Weights of a small transformer language model: vocabulary 2048, capped logits.
Each number is 500 + 50 x the weight over its row's rms, rounded and kept within 0 to 999. Layers, rows and columns count from 0. Numbers have three digits each. The size before them is the row's rms in percent of the matrix's.

# layer 4 MLP up, 256x96, rms 0.0825, rows 49-97, columns 0-95
102:447507493523502504563471491476445451582471413460478440475499511469447531538418528501495545485416510529481518588441556514458476497463484485531523530427590423561509514395398500467530456510393438419521526516493573523558514475523531523501470408626587550457593450489502539575535390519532562492
093:466554507515489458575484434506480517535496581476456481512583593453562463444584463439532529493473452554530369509466423496458422367587565517518558532554519456477475533539513471530484435487586550491504462560541448461575540453451567591482471553588500516493453525503466547529423449509595488494
098:419514554481569410438508512520414458558588487505407528516477564507507545424454570374472483518548469458476508555503429537540464409514562581555546491513544455608567449488493440527483508549475501509476476487519484428512501498541498497603576432523458553381457520536422533560447480548444499524
101:460514543463408449402494516522502533522438540558619548465380522454533406463397491467502543518502518488498549592482573460446562432507571500524540528468583481478559431551403534394559439492503492492547556488457530471570497489440491496470449445477512452529505482452556423506492533528448396478
114:540505454495465475429448582467574468432602487462495509532515465436436562549488474519467416428532444488477472509516496498552489476532407422428569483544516472403532570450544536479492456496580463516501555508500520510524464567448549472498516456488553520568390466563592480646503527468449515371
105:470477564598463629499481536516504548534526514553481462511538507486543467453460462378489538398483457504468515579598559593469473482463483535527493472537539476430607598571495438441543421547433553492445448410518514568525507492453495539426485565413541459475514423527552506494508516565530458511
090:520474539548464514361491513559459469524467503505428586490489523536527512470494545542550506608476546510484454482486529486470477402488504468544538457492565520475581489560489544491466505521407475537493453475469506554491465552439448501535544555491500390453432528513535466572592507560715545579
095:566547511537508508447523552555527491469520478518488474513531518485550426508512423515523493542480541471515427452517506552443489434626466399563532449534473550554472397532495389597514564611388612565503532480548500508539565518412475443457427521511493515492502518602451464565484560475560484500
088:533389446445532504528473584444482540470474422556483433473554400452424454420586490471510488450438548516476567495565528521561559393516489514481498446595468574500567485499522510415500474415389444475482540598523512447457496556563538441531558487442522521527499538500466530512536479586573491531
101:560482459472463439511520478524513415505443486507445481442458575425443498471493541479481491532491478464448568435525557504466498489467516401580432506537530388458455490514523540551463595457528530560519555482618468403429494525418363436373547507456516485457490531430512420527532489470484444462
099:462476490471496555463512491527433484519383447532504524490413514495522584444465501521442496520467503472428593566517565515480431527488501472541505493500474579510441563481395568567524390532465555514523538396609440562597505615541478486518567480550556490510531544510396576466465516527521481578
089:457479499464494544496447502445530423501441457484610506513481462501397462395533436435511457430498483540485510518546444528528509458562521501585489513455558548468525545542482429565386525509410587502466558513482486531545466582508506469514501494571525478525525516539623586587540448624494544405
097:486501516492559500546536427464391544541484417498468548529478492546535515547492468485469625513543568472506533598564556474517414452524522524546589503446566589576481539561446367483509467564529445472514543478491436482558606492573563535532493467492462518471517464514514547545517640580504520502
100:511513511494514525438549464508572474431503592435465496484580614461420445653478510390512363513546584524581439471529457466418484457501491481452509534483468481550509552478532516503521601462528456472510548469408465475518457411553508495546513488466489547602482578478462535496535530457523492540
102:569553584518541538419438473528578545458526497528585374501497542469392530559523492505512510445498473469404516518512524539510545600589425522454463534501522518436484496495508486522554497453520541540554541574533447432491515457410467508539444516592451494397417515620497518542485427494552557546
090:499537502497459487550572445605490594513530538497618494533487489470430505486527510461426509393517466476512538491514502500537441487512429512441648556466538534464461482528463500455537511486449506550460589606477550437504446442517623494471470529538428520537510491551634398543539462477563473469
099:512557556539471564484502506475467407483473474428511560575515485457538448441486437443469410466543476504497557457468481488425520489538468575383436510526525516387418474472503585487476575549461493475490565590412539561514597570511508530542564514524439514498458553528415382434547516503511529571
088:473560484447495563479480525440428546549550507503492472483543416535554471498538497468558510402514493535475497371415588463433598579522563549508463452533546389439537520505440518478510535564506577534482581492510506515487493400454449436498479545559469506530458628510467470596567546490481522425
133:458502455575556436471485539439608465535504399516459490461444564457390521412489492611425453481444421562515576510619512473543450581529532408506535508508424417365491514485557493504459526528456502448486484512496593489513553487480546494491511473471461536488476492591532536550464483527473555492
095:489492479442503464478581554604555614463568443449503491584526514509432470518531477570480464479517562485469571427444518573525553421426530485474498498517432461542481483524541471530460557575547519543452595432508450541536521428512504484502526452458399527518364506456476543519457526516578478635
100:415506516525466434486464484559550525459497554490491461630513442437533512536543546521546508537503557402434539535473483550494559514522435560502442509439445425538530497519445347490581429470507433470504496420608395495468448464412482515496481407536512415439468460481527536497463470551519513559
097:469562531456488511431434485370478451516480589525521416460531455437517494471528530595620574494538450463500451411568480567485455561539481392487529546496480545561515489445478517446485442475493557475493436531519506440494499608577458528591564517525524483409576506474481461526585460463453536451
102:491369522539554431507548516584630489521508517512479508597529502499502553461585601501442556514580562579465540439554456491481589517453439467484421466531571514571589438426495525506407538522504508486488418537470492501500523479455512543496562479543377504450554466536548476488479499514565544455
102:560464540461602386508481490445464444553542442517487498509486479497440447456537625465468482496487461512488470433511465508539480487578499481468480607546442558445527511598562514578571450435425521433507454554511601442404629440504462452515497471479485453539533551501503482508409527504448515429
093:488495512558443439540481516448565549535535502550439575553442427535460501474425497538556566471572541451492429401465547417444537528563497493431524460438435524614433536443476472497503560472499498570547515457509466472427564536547537535398588520389451534468514578452494486571457477488542445448
100:472508464540451477584507515531495462535522631502518606504539460427580562410411466481464611480434498532483372506495455478514472497479484552458548538536540462436610495454459553399608492516515519510520397460437391552581503492447478466434477465530501466473534508519516442478493503522513485529
095:504515463574499459513539528524495476495558523377598472527545547502444512548483502463441483494501533515491486525507549451460553460636531519568392536528445441433530593551494562596543378609563482575468496524560526488535520605493497519477440540510448459499565475551456409509498456447463468542
100:581539436520554479498555531424454507627504523531401522521622563521493485523406514562529594499505445524535520462389524476508537543497550443428553451490526436456416544564458537413535529487572514514545521478522456471431450525477507516544545545478567537403459514492552433525474578471461561438
098:490508543488465423406531469487417471548522437429448521467511452561580530556515537545590455503508437526500487529457479504512551624492506525464440552535469548561521429562479470503527590509418632479489417526505465454525451525554430416553542470476468503512515422483495542440561393518535559399
116:405457533398461470533565475506508458457553511432510594481483508482466536487572608491498600477487538431502453448554440582548575481546440457500497486485509514618463462493512504497561497543526462396530464493405475487462342538519445537457494527536608475435548491534487506515564454490476436533
110:429531371489579506561439444553524390508493462466517542496586560542536495395516525440476474434514446494517487436513510458526499522503536482534394460557507508386512517530568568512544566514476531573482501549450521533464516499547575588562545569493529467495430617469513537579498443446453566536
103:562547490458515474495551511522470542391450568448491482464457505604532435550536552555527485532467484428517435423394507467421438615500551583413508560477396542520507478437440475491446492542551509651509533452483539387452499517515484509511489526451453438493491533440442495444445514502509477523
094:499519515563520470486542449415488513512448596487498530530547461567595442485376408523545423516440596402537484542486509442504450472460466519566536503482554541493478558507380534536497509472434500511533500399472577515545476532561552468580435518494462442581490521503482611549520535546563556562
082:521566469517515601531395451402501520401399538502457531490541471576562499497512492516480485474489527481515486535478448477517560512529544477497516562471495481531373592485502597481540537523612454489428474522340550562499517476430529512477525435534500513481525567532507526568441508448419570417
088:447525617463488472485478480534573474513408449392476479416438575503510551463457477456490473480522447450586458535463477498529543502511544533390484462512469529634550534536555414510514525484556515521594526435537449513423480550467562489480490489568406565440468541392465447531498531548575453514
090:523473485455469476536527468440665418500439491490454499539523537452504457496436411511436443467526547557469421459526502449507459590488526456466460575515552532486501490444524481605542466551626480527534528463448458463503375566475576520517509568526486487439411513496548502549419554501478587446
114:493515429441518512501521470486587488511537470507517442482474496431526504424470459585583489515525429494453443412477437519615394553448459412585479462531559509621566585583542435498465567562517503519493475457595472404537448509518480534467531435492539502540556470528484518593442524537479555510
106:505495442544541521542508544482420506527570502485458512450481497451535533503349454442599594598508520533474522417480449483497475576389537455531457504531378488522460485473398540436538537371493520444479508534428411483492481562554475505504531525453566557516518505506559523517483469419585488503
104:451519502460482500477514517501460502498558511464486425499533477547581492600547574439544503550456467472483447493576463515440475558601530445495449496384481431478452532490616526513513563481577500497504412469496466446377462507552503467488472539378484358427514471479496499445546458408539576507
102:540409500529436482506522459504390439598542531490497466525523473516515580454479505498481582434507478381566450564492487497554435512412458382513545485475602525487554557513492499455601478412496476531547577502531573567510486474512560494458558472510573498561613485610522494491457522441491499525
090:550491440472474543527566534447544490526662583520404431403528517501509649456518484464535477496483481458545441482488535534481518464529517495463394455496521450455451535572475493645455550471442526476521531517515559553465517522516491499471509492428464601483403560523406447530468524512516459476
105:488484594408431572566488548468471477551593463620484435510520523462476480475528528498456439505534577499534574497481507414586478533542395437496460553489468522501538471422524491487485381564577496490519522476478477456554493378514469498553491493373425458511429532546550527464506429461491448538
101:548427413563549535579516555518504514453513457487511349630523516512487498503521524462526559597505551524503523427450538427484417491539541562505429560555491425476526556506580450463529603443530482516478472503487431457453515449533492466515428456446469557574464584451553590552544489448502512509
100:517516519535540457517452495511465489539471526467433476506461580547568514520435363544555469493515522490533566438525485540485487578581496575500460461407474392561563526434486466546452497554525562577523477568483508575505510550515603499516647416600554475473488531541444503411498528559523479539
108:502454525493504497513492510567463563514544511534385584448536478520506457553504447472540516534516521519472456390588498529543484488462475384493487468446463480386474387462517513540490468463583475567506539571466497489411546513382485516505464614498508538456480421469459463374462560549438495579
094:484478493542459516515507493471491443451545535472412450519576585460503382475451516588393535619465464532498533617486511496405495583532500467523541522556453480528454527392486471480504514526519603435560515474469467541559603494469495580461542516522445430481432494442527573433449458516452476465
101:472484467483606609518501542496504503488489549508477513500636469455439526472451594435493465482432483535490505482428531492494440408473580590475491491497525493467535490547586547460511571500565527504441406493448466497509522571561548469480507534543488522451570538572512509427466545389495480672
102:448518405501544447508541648542518418524443567589507517597525570506425434540524531555520492530511528551471419570507464426453433580522484545479468490473497596498474435553486442497462444497542482488486474583537469398516517552436515462516469479478381577484505539497503458428567571526492453517
111:526427609471402390419536557569454617462452474510538547504502505525492493494555533523459624600482541494419505536530461458494541515544511548391405496554467509516454524498563519578554527517440554435461476446478469548458439472495567536515465443478396456457463482506558490446493471553467508523
# layer 4 MLP down (transposed), 256x96, rms 0.0765, rows 49-96, columns 0-95
099:445520474502474411476497529522563505461476502539470516592470547515437516460553556597506450573568499558495502412510424527530598595482531513521508493508472589519511417449616479481536535448572447569517466489560507432427447445520509384440451522472381560483498510469503501470524522392547451468
097:524436527530469551557513611462630472463589524514589583509482497532397467527521528517539466553636504519500469514493544458541569537512510469493475502421500552552547506542561587530530543451497437502455550438571483482462477587489489419511510521421494518399487446420424489495561550478410469518
100:496449495600456454471526530526467442505586525534503491519455490549582447519423506421542519442491617485499470545449501558580445470421504404413508538617516350474628556490499534468486538543427568553521461550530458468509481553451480513461546555508520510502501486539597487478456494543546529475
099:549412561558546501568606490506510442469445517509579505589501543484523508530560558579448493506517544403542530417483494517486430529567503529448597495515493531454646507499495513472478439497539516493443463536522473454558522416489501479464501588525555436531563442444435427449518352492499524451
112:558523410500487506444414524498528476522540452517506460575580504525522580510441477507498451452529552621529629520588448567503512459556423475390552519499509502391439500534459541541594499485536392548507543567511592502452554537497554519455591420532508540545541491520553439516480492526498514492
108:520440492463482518460591503510405485451509444556530535505495448596605574460473518472486499449526537494479455669466537478537624554524511518449409464511492424445490525418513524506514476463447550471534518481533483515567477592530447500542489507388391525537481482453572426543542458502545489430
090:443493419537489511558482520387506518470528547495583472506528511545468486509481585405520378403535557396420499571475484485504576493468531498415428429506447454538464460534470459452517495562421513597484473430479437453468487531485513525460522435469551539492499509446472480469527524388460408400
097:557506441429470541474499531498470522419499549455531482617449461522538602455544524603510533521533533532548546408433476457531571433484579575547493465495541508441591444468577499597421405520576501495512471519440536440495507463538494431548398540490526476585508546447434500515484537484520558438
093:438607470483486427459510505626538498585466552492439459509458425572519580508426549550552427563521460513482453537543535457531610515505513507456419547475553466606473599520546481514470484504485535484516554571492464570496587492477549443443422380506495442432489548522544458491457542472462506513
095:537417442442415513515522537565471455474554520507466451504478490556482570485504413371458489496469484477457480480489443489442585495425435506508400541529411446545479387535443516587557441344517460546568497587493552568525575511536523501460455519502468524482518497518511437527431501525457508433
100:468494496530468470471518540478529514509624544422464429556589483573407477484496554486517498497477552569561425497538580506468488587468475501555459516468458581507519421500559549397521553545450493480521510467390572489529512479476531541569508422510395534482445481462520518406588477492495357471
091:487466550520506468484554457496408479554602496574533543508605512507421439419477451465424496519395498519501464554488477589499496500555491496387509506495464376584432437519464492413482493576549497469517446455589488517437479489543426474493578446513548541442488612512443495435537504451451477504
098:490523468548425519469501488465476402493580520504516550500495477412507406446454521551482444414386485489521484490470502508496528495543636435472415527549455524508479406445504572530508539464513478468489534521501471461481493537448379513552491505542445563372408516439418527470518550481456634488
104:558496501507445548439454481542578465611512511476484457523516438480521608390569503483467468553501537498430452493497427507433415493470436479491471525452522558526403344505495481508527523461524544448498489487525503432445511484516536493557501418557638558471492535547541445370483473442486542531
102:520503465532483556508483447540420455547556524500483563570479585553493471592478518426400536503597454499566506487431561519531532399421564498479494457526492470505552497400477540543490550484509485464458431578578588482478518526618472420582560488436581476470500507456460456455403488470440537529
093:596550456533590465526474555505499456501475502465454505439596520463566572524470541528566527491511538489469471434495587413515486578492582506593422537618494492568462548528563451456496505520567442501421489397459492500516598542540506469559507498427567526573479510509432521476383527458498439538
096:545403487482430499484601497469493405504541516492504506496478492519448467537524488431548488485486450520497383508415425387525518513529479554413431606497482617528560507473546586505541495411545488539506435528459551510417458494459532493521492608514485579500533498499409534484493446537613566538
093:469487500484484400508398458635574528525503457407482558526551558476502440473576453482540549513523431507498497569524476542567521426496552574458480467514519568527462421552417502485403459413490458556498424488568460430444523538458499389554516422567532557496480537479455499488517501415503460553
135:461485472536627503439486484512521531568506414483536504458441556496484471382585470492527527499403549502490528567508520545503465414560542533489540437441496415519535524543462596493562495492532557415534601485449513517528589482506528590488575442555583515459423571460537555545467481539478454408
097:437495479598538601391472372550455529399505571542399436482528511527551486466494520544496486494454433539435448457567525507421569438461488511506447528475565545480538471518463525497533561476527558500439509464474451544515572548518509592442491512408509479525551554466539427484467401534560466423
098:477425601466511589504583502504542460491493566488537511479550627532446422577449542472492554437569473524422541508477513487506450428524618478494486511514524503474538478561558568571580460478468482518418505578448531425459508524586439506497563534490463495461417539531559496459567580487556401522
095:529461484533450467543541512560595563507446345490475564496455519436483477472514467400457451483388526529542523502466510509550408480506456435538512518468530448490460554577546544521443516575519446521538584434427550506586486530466575503487403479564590457549525523571495580503479573551454524474
102:483482513510422458388509520543489508531464504522633528408428563397527512427506469439489429494373463503540556528428547517435464475488527498520458442603439526571439488480603583517508534473413479523500462481454546489639534433500535462457471507549506481455445525501480478502510493454570470467
101:448499595472409637492432458533544476529543505477401455408495479514471501499466510482595468481548451519423573494504471490516458383504552521422557450490443548485513513499415458542546549567451461557525479479476523432446456448442401511512471501474560529477467538486488550445635512571466493435
090:520524496403507509593466557483577543530525406466587553579496496491534596464543514526503502549592508577530498423553582482462529509494492437499512438572501515564422532484474448484519449429495426554497546517494489585484653451444491470438529505478546450512471487489469493584479539407409559443
099:491549546567485591484481573449534474491512565450484544598559507576415471542478471552519528511532366487366526526436529458479449523525480467566545462479544534441498458499429514473452448569599476541438487454494474464548430468472458466571531523488590415473546490561542583495427579554539491504
098:456464451527433536542545500489526479516471460474552511415501518517484467626419523577553388477594520531493587556536569429443494516484523565494485447441532517385478501364418482500495491544579463527488497557457538440529564434472424527528560473507559536541511512501519455408464537427536452445
099:498470469634575487529460526443498578488360479531537501489448521400497555566481568410458562430561435428529525497433422558501522466528501490473462497414482486466471440506526459478544507546523600559585537475520565476551500523452518527527551518545458577503537470492550381555546482476535524419
106:545524576508490585481473561515406542499460468447575514456465547544517598492563514464352418540427451471450477525479584538505524502537421457530424518481516507549496472511463440527513552525450575451550549563426562509502459500444510555593405515544528411481554581464496508425526407514496490534
113:527467395547450453502461487548601453529506513514499463456562391479472530507495504501480560467511524519612515436427471478338441492410602510489553458511492506553458527406478461627533463498504449498456481544480524487520599514609478518561514534460551477436559514540508459417475502496525546542
114:433531482449539535554589427481468513405460458537460514440481582447558449413514548554455502568470563417524486533552556459458443520424476458504588517498518487508529503424457540381449470450524558533560525537478510548534503563452530523641493516526507459489448550512528488558498499578621527582
091:548549527434396394476500499507461469421545542493484441460561439607425526527501516456507483437518488469489510425456513468477409479553486565455477504573585484494512555419428519418453455591501513461368626488533533399525470482454476553567507428489448496505521426511510560487477497499496536528
091:537541440473480506388491466613544528569523479399407540471435478512471574544563527497491582479484424603523555537536433534531486437479556465457602434451486478467542498473566412531468472451526480489521528530537465442484526668430479511464516453551513535455493479540508512573531556440475453479
085:458480610514416528414522550426512430548578410437492469469549500508473436430560443469438536449410493509497469464534440496502516568505503528489462413569481485477583430531529517470518559595509462507539468473592525400485481487523493528441482568522499508459521515507357533450482448520462374477
081:529477494563511444533506507393539440468551638442496446575504477416450499583448494531521552579532519461406456492533510420411517533539509486513483510483609492479436495482474499562531479510584535416440476532492466398547516452548469533478495591511469532421571503451532554540536455582442500590
092:455421506527576489572580531542433505478505539529560451520528431451520455611548513537429590384502507410440527532568503539411549517557530524472483494462535433525570565553479567382526441476471589480495492519414481454462540541572550492543559554484489534545580528493519558536529485458532437483
113:497474480505527498546556493463521416482495585501549539495547629406485455531473577505546489497492505488481461528486465508635400598444562483428427454512613462578501466527518463455441627567552515509508389556443557478442438462580460528495490474431514541471443504498459487491483527489512548489
109:539553539562427556362553415475479459456556479584470673500483520489509532415550518497479399602564539430494445491522439569438464482519481507529544621440519477509478488432542476521472529494515500481503521452410456503519451482516447499509437487527495500564518480537555573478420487489493583489
106:497467478481467500530488574597554476516487433417575409527477457590519483507501501476382525470575555529461634473378468525480502562501510522522540452549580502484502433475465516613508454554550499489535572474554563458483478476493527492488431435423541416477516589535430573528489488450424477510
100:457557486481496578425445538506473499509509388567475574476533537468514609450543403561484497545422568488449550505426541497490445497540515524574568491594471470524527561411522566611449468463512421504529527473573445493532531575391468570485486488529499372561501503511509526567498520519535513545
092:481424578464404434464547553497555575578512548542479522568506462479667436534522444505452541466497478464512550495443464517529500602524548473553466583626467530552484502470417477581568460471448552461464499460579568505496495539422495479515533559484486442530470546478477471535489455592566504468
102:507472456512552480463501586409494569474425513564436374515568538447549483481528525537442519553492443483548531482487542526465382545566442526476540534501524501530449425562556370486442501570458571510521553437484431526573533567550573506491464456570454450518464436528457505486480532433386482506
097:601438504507490518451620473540431560468678463556514544493419465499478533462480543536542458477558545568551461395501496486488425458464527423493526467487516458452544515534542505526481474498422456468513478522445531462515468517442608474498437439574578489462513496493457528584546595428482490575
105:614505453522468451441539509493484485482447516483479423517462560500541625434529562500516507544412521563555548504574472478447474478486518496515445514536403510461424410479485490538521499548494555538478507398442554439636457487513558485559475498511534405545593500381565547465533467562460443510
100:565417537475442520616432542496515553449394515566434490464460479536580505502459504522540555489518519626517532477467429429535464471515503503439478497534492534353566467522460485524486633454455527518401533534505505545506530486443501478499538495462511438535503383529518527535447463617434481477
096:502492507438514572557584491482455524598454527507504662477505531520535534445455563467531520522454597515501447427595492573596442448388495490496480507517497493438536457463462537594574480516494474556467501506486529490499427484500452479455514553503564488467496559396413416482582435513437513440
100:461545497533510480496504460568504476525569630488462550504499533268622546414522472439512514542496443488524546599481528434497503515422505512504532534520516431494456533509531560558435446496527426598505420445408539509546501556485535481506492483554455506527507501505436431504486479554491521506
105:514453533509529467551462533478469446484518579581419450412459401468542478511519418598532487536514487585563492458565488467527446444479544500442508540427555419540548558494424431448497541405495586530475500411447479545480518454421409485521469515566530514473504469485430563541449428548483511610
# layer 4 MLP gate, 256x96, rms 0.0839, rows 50-97, columns 0-95
102:471581431427488555499500475624398523541444504456450525562492431526508510485435506540544421552410514431519563450446503494444494561516590442535522468503592510508469572465401527512565545548508516490523501586529500426457476558447464581540520608466620481479560453531483485482480528513542468560
091:472591454534482382543494487426480475396442501443494418506551547550485451527487512509411465433449514526489488513506516523476554504584401498455453406465506434502472600506511541448500412467509464475446542500479498596489468501597523508450495383470575467503563402482483588516484472592568522473
103:481466583487450551433459527508527398491503471539420523500503448485590492398483461452499523475487509425534453512476523447458559471519532511551493496566572432504461469584573489527380464495462596426434465507501486518554484613446596451550487521478591535629544553542493500521427456471462450535
096:484501521515519507495489435495408464513410432523471440572497426573507502441377557515439460461435605525549567475561509584474543433436552575438602524433457514428496474532436487483479402493532406516473521512482480472497597453450509520536497507514474518536498566501515583423531441513497484607
101:576515432416514410452532487499514481413519584580512539555419564586470510417416522491426462388474520489548472457556563526552474507510511521456513535515537459496467504451534545448428586452518544461434491546551539571521530528499551485557446470442433453546530479509619479516510518526508573375
096:520471530591523425466411508476557524527551493466516530500562505542483402597561459583503545532446506535490525488526513506459527540488570488597623488553529544435469541595459505477497424502417386432528529549585455450505433478433454566480484512515579474482557561466566474402508500509553462555
100:416544455492526499466484484547375504472501552458443391487543651520524521560521550536544557453507473463483508530558563440532529431503591484518511507373556468452466514454460518463459504433521573438506498558485480612515492450503505548419466461500527501533528405564464476523566601443541449478
092:578508480472503441525496528526560474531459578402501438463560374583548525562518480409456471548516468533538470455533507494513465490496508476473518487423561520489530413497446515559560561378507608478449447440412442521446508411468520537511456607530524559512538433593530522529583457464521473521
097:549560533524506540502427458501471484566440500521526496527480541544488405417485522459497478519524497491534595380479471485553472452485603528443484490519485475428452568458647558509482535551572596563455562501602412493456436521472539418488493498498538516523530492403608564575547532458492489504
105:493548535503492510492542501558513553531593544399466427592605487536504505559494596571575445544528526447532467431520526518579499594469569553487506590536545549447532447418543555493512529478549568557425463553413496516497506462524499417581510484418509460509490426520525556475566435567524444464
094:536473560443436498531467498449506552570561462589487511436503538547525474468492485610468405485450436503448589547387594499472463507456579473541486530515494512525442466508606453491521508603553575544541504512598395557512459585481466567493571539508492478495520539557528556514473452575567553507
104:435499533464533498538483451494528404509487577393487528570489503607541479373518554535530509481451423564650503522486500531525527476542445546485524570532563530464570531472465540468487577475512466514414440485432435457455476384523445453525489461477516564532513522545434482561522467614523522443
106:402504488516606451514499528477525511427398486553497532593502506514432562400583489529445519569402517512538509564545457529467564551505510506431436521466461473491566503450577455451475520388470493461436438575435480507482500500515559491567364516453578501529490511496557462522424522501552415518
101:482561536457595483487427378477494536454432581434530471535582515486448533474530547582563532497553517429512495513557484487585523486498461511475510567413519483415487453525568481502551471471463531544468591465494408452415541474470569522506516459514446514511456504516652503547619504485578435500
094:531571501526601482557493556526551371402553562420526488440530508535472499561459469479586428499488465523451497538487435543509574486491469494539458498538530483586519546608510453486431542536458462475476478511396532517499490524562609505597492535416483545513468607542512506491448431458390513492
103:504530448443505526484419467461578454532500468531461420462547481487486513401510444462493403584549382457556462487504530515501509532477604464394523515482376461515477477467487485577502568563459491479523544486614400417530524483457556486484491368456480545521519532490584562486545538539521461512
095:545498552567560480487511568459542435506527532520365434372468580547485480483400526533458476583511493557494562513469534511408491577480463443485500484487561460532451566443489595557527500501481489480491530519454483543483472385523518505469551475352571559482507401476523598531475461538494508474
125:430538506460521494492496442503499431535525448478491532492534491566486456485424523516529455448393436505542571462473557530515435468515535561499522528362530456482553501493478492420562552536440493481411598439491536490430454398502468609519458427498572505477525453498469565470586473650444444518
099:543469508538492559485429489545524439464512526502466439507554459518577451542429542436538429550499512536454545458501532534601462545427503603527542605603588468459526529544469487511552543565539471479535577497539539468469483468563559503446441524424546339503576508549463565509463524591545476502
099:504461511501593450438474514506436472525573520453480506517593630515446504456422596606556504447484496440415483502493578469557593501366469511588475534477545476471391514451458468540502493471539444520433549557512434503455461538502473482464552501477480403525525482584535537535559579493510509491
108:539490564539611489544362456543509456517471504477421447524541527514544502440424515580513449573541505528545572447475449464549493464413513522515510416512592455452444456479464524459507453522552480618438436631553471489449517465532474434554526542480478534560483489434560513443559558526575520493
107:473516479532553570534489446564578407564465548499419468482609449558522482563491541438466520486548413522576562466588522518497485520341464637475484502499504513479442493463486554506570487523528504545429503532522442449506483520485544554481478421516492560539572501466576508489553445548442389470
106:561543417529563408524505528545485377559517503510546496556439575588553486451516543496507531576488488535517527514499459481539499522472541540494477557472665495430546524436512558401530537428523519425464424541586429491465429524426557457518504519512421424573490483472553473529467499458520567446
092:458574421491520403521357480439431496540544521502429512483462477509490417434389491517483608416555470443458508492550497480531415504461546488537584571417510543419472446554517430489505513513505518551532459504562490459516429512418476504465542494458431617505554512534549556499519583522502497550
105:419440389521537447508472508541504412433419479548527525562404457554506456502527575476520479516496453568495557480515499436504469589458455470562490588434488557498533584503486531523503495509504500556449499502506500557462565463515451602501483501510573596557399399450520563509548420553403570467
098:510474474512496508443446473535518516535491591572591420570378534503503481464522489489491472510433588483463520492559447585452455488513516521527529454467577502530482547553601557379472453454505505366460504484431483575555440543534526499432438583463516535537513553544418465574495435467476505589
097:477514466459467501481553600486428469554641502489562474480606565644497472482458487580572467575461496541481531493527552587432556562427528555472550468487513549518448531543434622474490510522515452475477544530462436489440492556539556529501477501468576539493454536582543532461495546555464473574
094:449558436464461452510528515538475531403548504454574509508594542469404377536560485476438464485422522460586467456442414528485465481571481472488564522512476426535621474601500483512469516525577551488391512527543497542516490408570463523495445486513499517474500554547484455401426517450561480527
114:404494458393505504478514475499409567456469492544492483543482562549526480480532570581543455594469452415557442511535501516611543533453474531538446546416488514522466522594524493526464515498436539476470553451513494609467493534418439556486449529526561405550502468422478595440529602497552441505
094:463483508475465530461523527494445438441548528526452536532522556604478503466536477464475465635441652551611540507565484486384563435438524472478578531443514457488535448453478496479517532413520478543481545513387427551469512474424525499535467549446464441488560494493571482494485578544463578498
096:411492439420452485536454509501474486540552471446461431510553466485541455457445495439395459459402534555494552486647485530522571477516532562498604501481491558485532495526602499495479447463446474490398458516500450507589463528491548609470458518560516582504570440461532570482511422543571504532
093:561459512471541498414510436507453475489477455439536485435440488446428500615502563411456439521469534525564562472523483505537472465593470434383417444439446498459610479514521519496468460489540537517560417514449553548567468386513397539484497386491476485438473488577470470489497526510475562486
086:447463520554464493529453431467488526504466523507449529541429594558454503570572432501518522547460494445428481519480544536453523435518424566571459480685525476543460482509523483432429453511534440499459650516599458534543425418534539467405492467488473552487522483481481465500527517486575443499
091:462543553450495499464534484682513548487368459456474501464444537554513492472499443436415460411490488447546475562468497494493588450513554448386451462470530512483568538488503494401459458481483455560540500428501492579451527537473566471501446444512419443522473565494516421423519549462556513465
094:465570522424451471500514476501576454536484507457436611447540575480510446518428485525484382588475522527529411531551472490541431570501456478495481592581590588538429495506527479584486568565536448493495539422519377458539551434476509481416479562561507476453473461468543516507465561530492484548
103:449514398520462486426478614567574450534531494501485470501544487537456533426557485461481513486460498574461560387531494487444518534477473518598454583416515481433546509569448529506517441549545591516456589513506444488555482525390532505542537565532602459584510489560508618475472489469466531536
103:410530503510518405433535516588464480505582431461585482506496538551556497531491502454434398462433494527506518544612547544488514444461531515501411605442488438516426446539537592475473516569459442465463503470447489544508503479523644558551473476550506444555475486410513486454466530556487559568
106:438496475433481441418551549501471523488533519536562467510550611485493449467515526592531490529477506454530483463505494510594501544474547430540545481409584575536525448452582581445399582564483504462441601495478554493435461514447484528561483548524475454542564483441413535453628564539498541485
096:413493425472538350484466508508526529412485500499536482499580520495426524573503407584461400542496575491424536464530580398524571424530519499544477564480550462490492522484532547525501431556544503546517605478538419449589409526428548542513544500530492468493560556493489499556544527530561504479
084:551570478499445559535422432468481373478555537565565503477506544503366524449505508416599469506493451430511481462495488465510481446450442530423430445415584478446461528452533543484483516481470464508458505521393513472532499423596513554474420413516467534502496366484441544545510505490486505481
107:568523455564548431551435528464468406501525529488444507468553545594509416456450514395484488547478465514555482488537548467526447493458450464427543555475626391508486516535444522588480453541433492526500563395492474570534464523525534591442502439490611477527520478529507549493486596505436456562
111:615526459468496364415515587385458537533603474561511446506529570553471561533404535485448495492438525513514549518564557540566447466419429483495514525450556536502517639551465502466506486537463464488484515516566434491471573498438501495477495491452452496536525490493539595520570517526514566572
110:591495448411589475544509523452556561485533420520526423590606553517506483564418554584508511491434481467541533462506512548394501520457553513429562527516453549584457487473523528530465486494456520442440528491483542528465482629443492513575367539493466511453565415498518476442515548482509512556
110:480567545494453503430471472492522435495572489614499501551560541477524470514581550536548483517487515451570511466545470581452530530456548549522476542431491520511371517505542554474453512426518592452461437460434469541473505549508450489541511447488572487529501440451430424362599540458576425589
098:496558572539502499445419484440421393495439440439484457507582574518414478590536554531473469606482533521530575480507449510521529426457581538487519436430604529526484440488512545548381434474499510454528536490500514481450571446522498460539517563544435551508489536455466560388462545506566528504
103:494476531493526548457459446572474472583467540462562449465538585487514487451470443481468446491397510431563440581545525498415482405482543518513552547478514541380557442485505554472520525400509473416415474532485469592567492425477555497454497480512469524494553552590515611555463600489454522536
109:435578480527536455538512457545458488378530381467498543531501557483477558443466472489479569532470502485526629515493416502498549525559510483536424511604523458508413422422462595561473499498508512463406553530506468515513459529518479465517507526629439477511565481538579445463577596531526476466
097:502605410496547548503529525527476477451511336454536458463501435426562490526458486560552435495470455374550500500597481581506507544472546526527505533541473469469492491571459523497515495480560458463419484455496442426529519481515466392571415408450493495512543500548512582478452516495616532540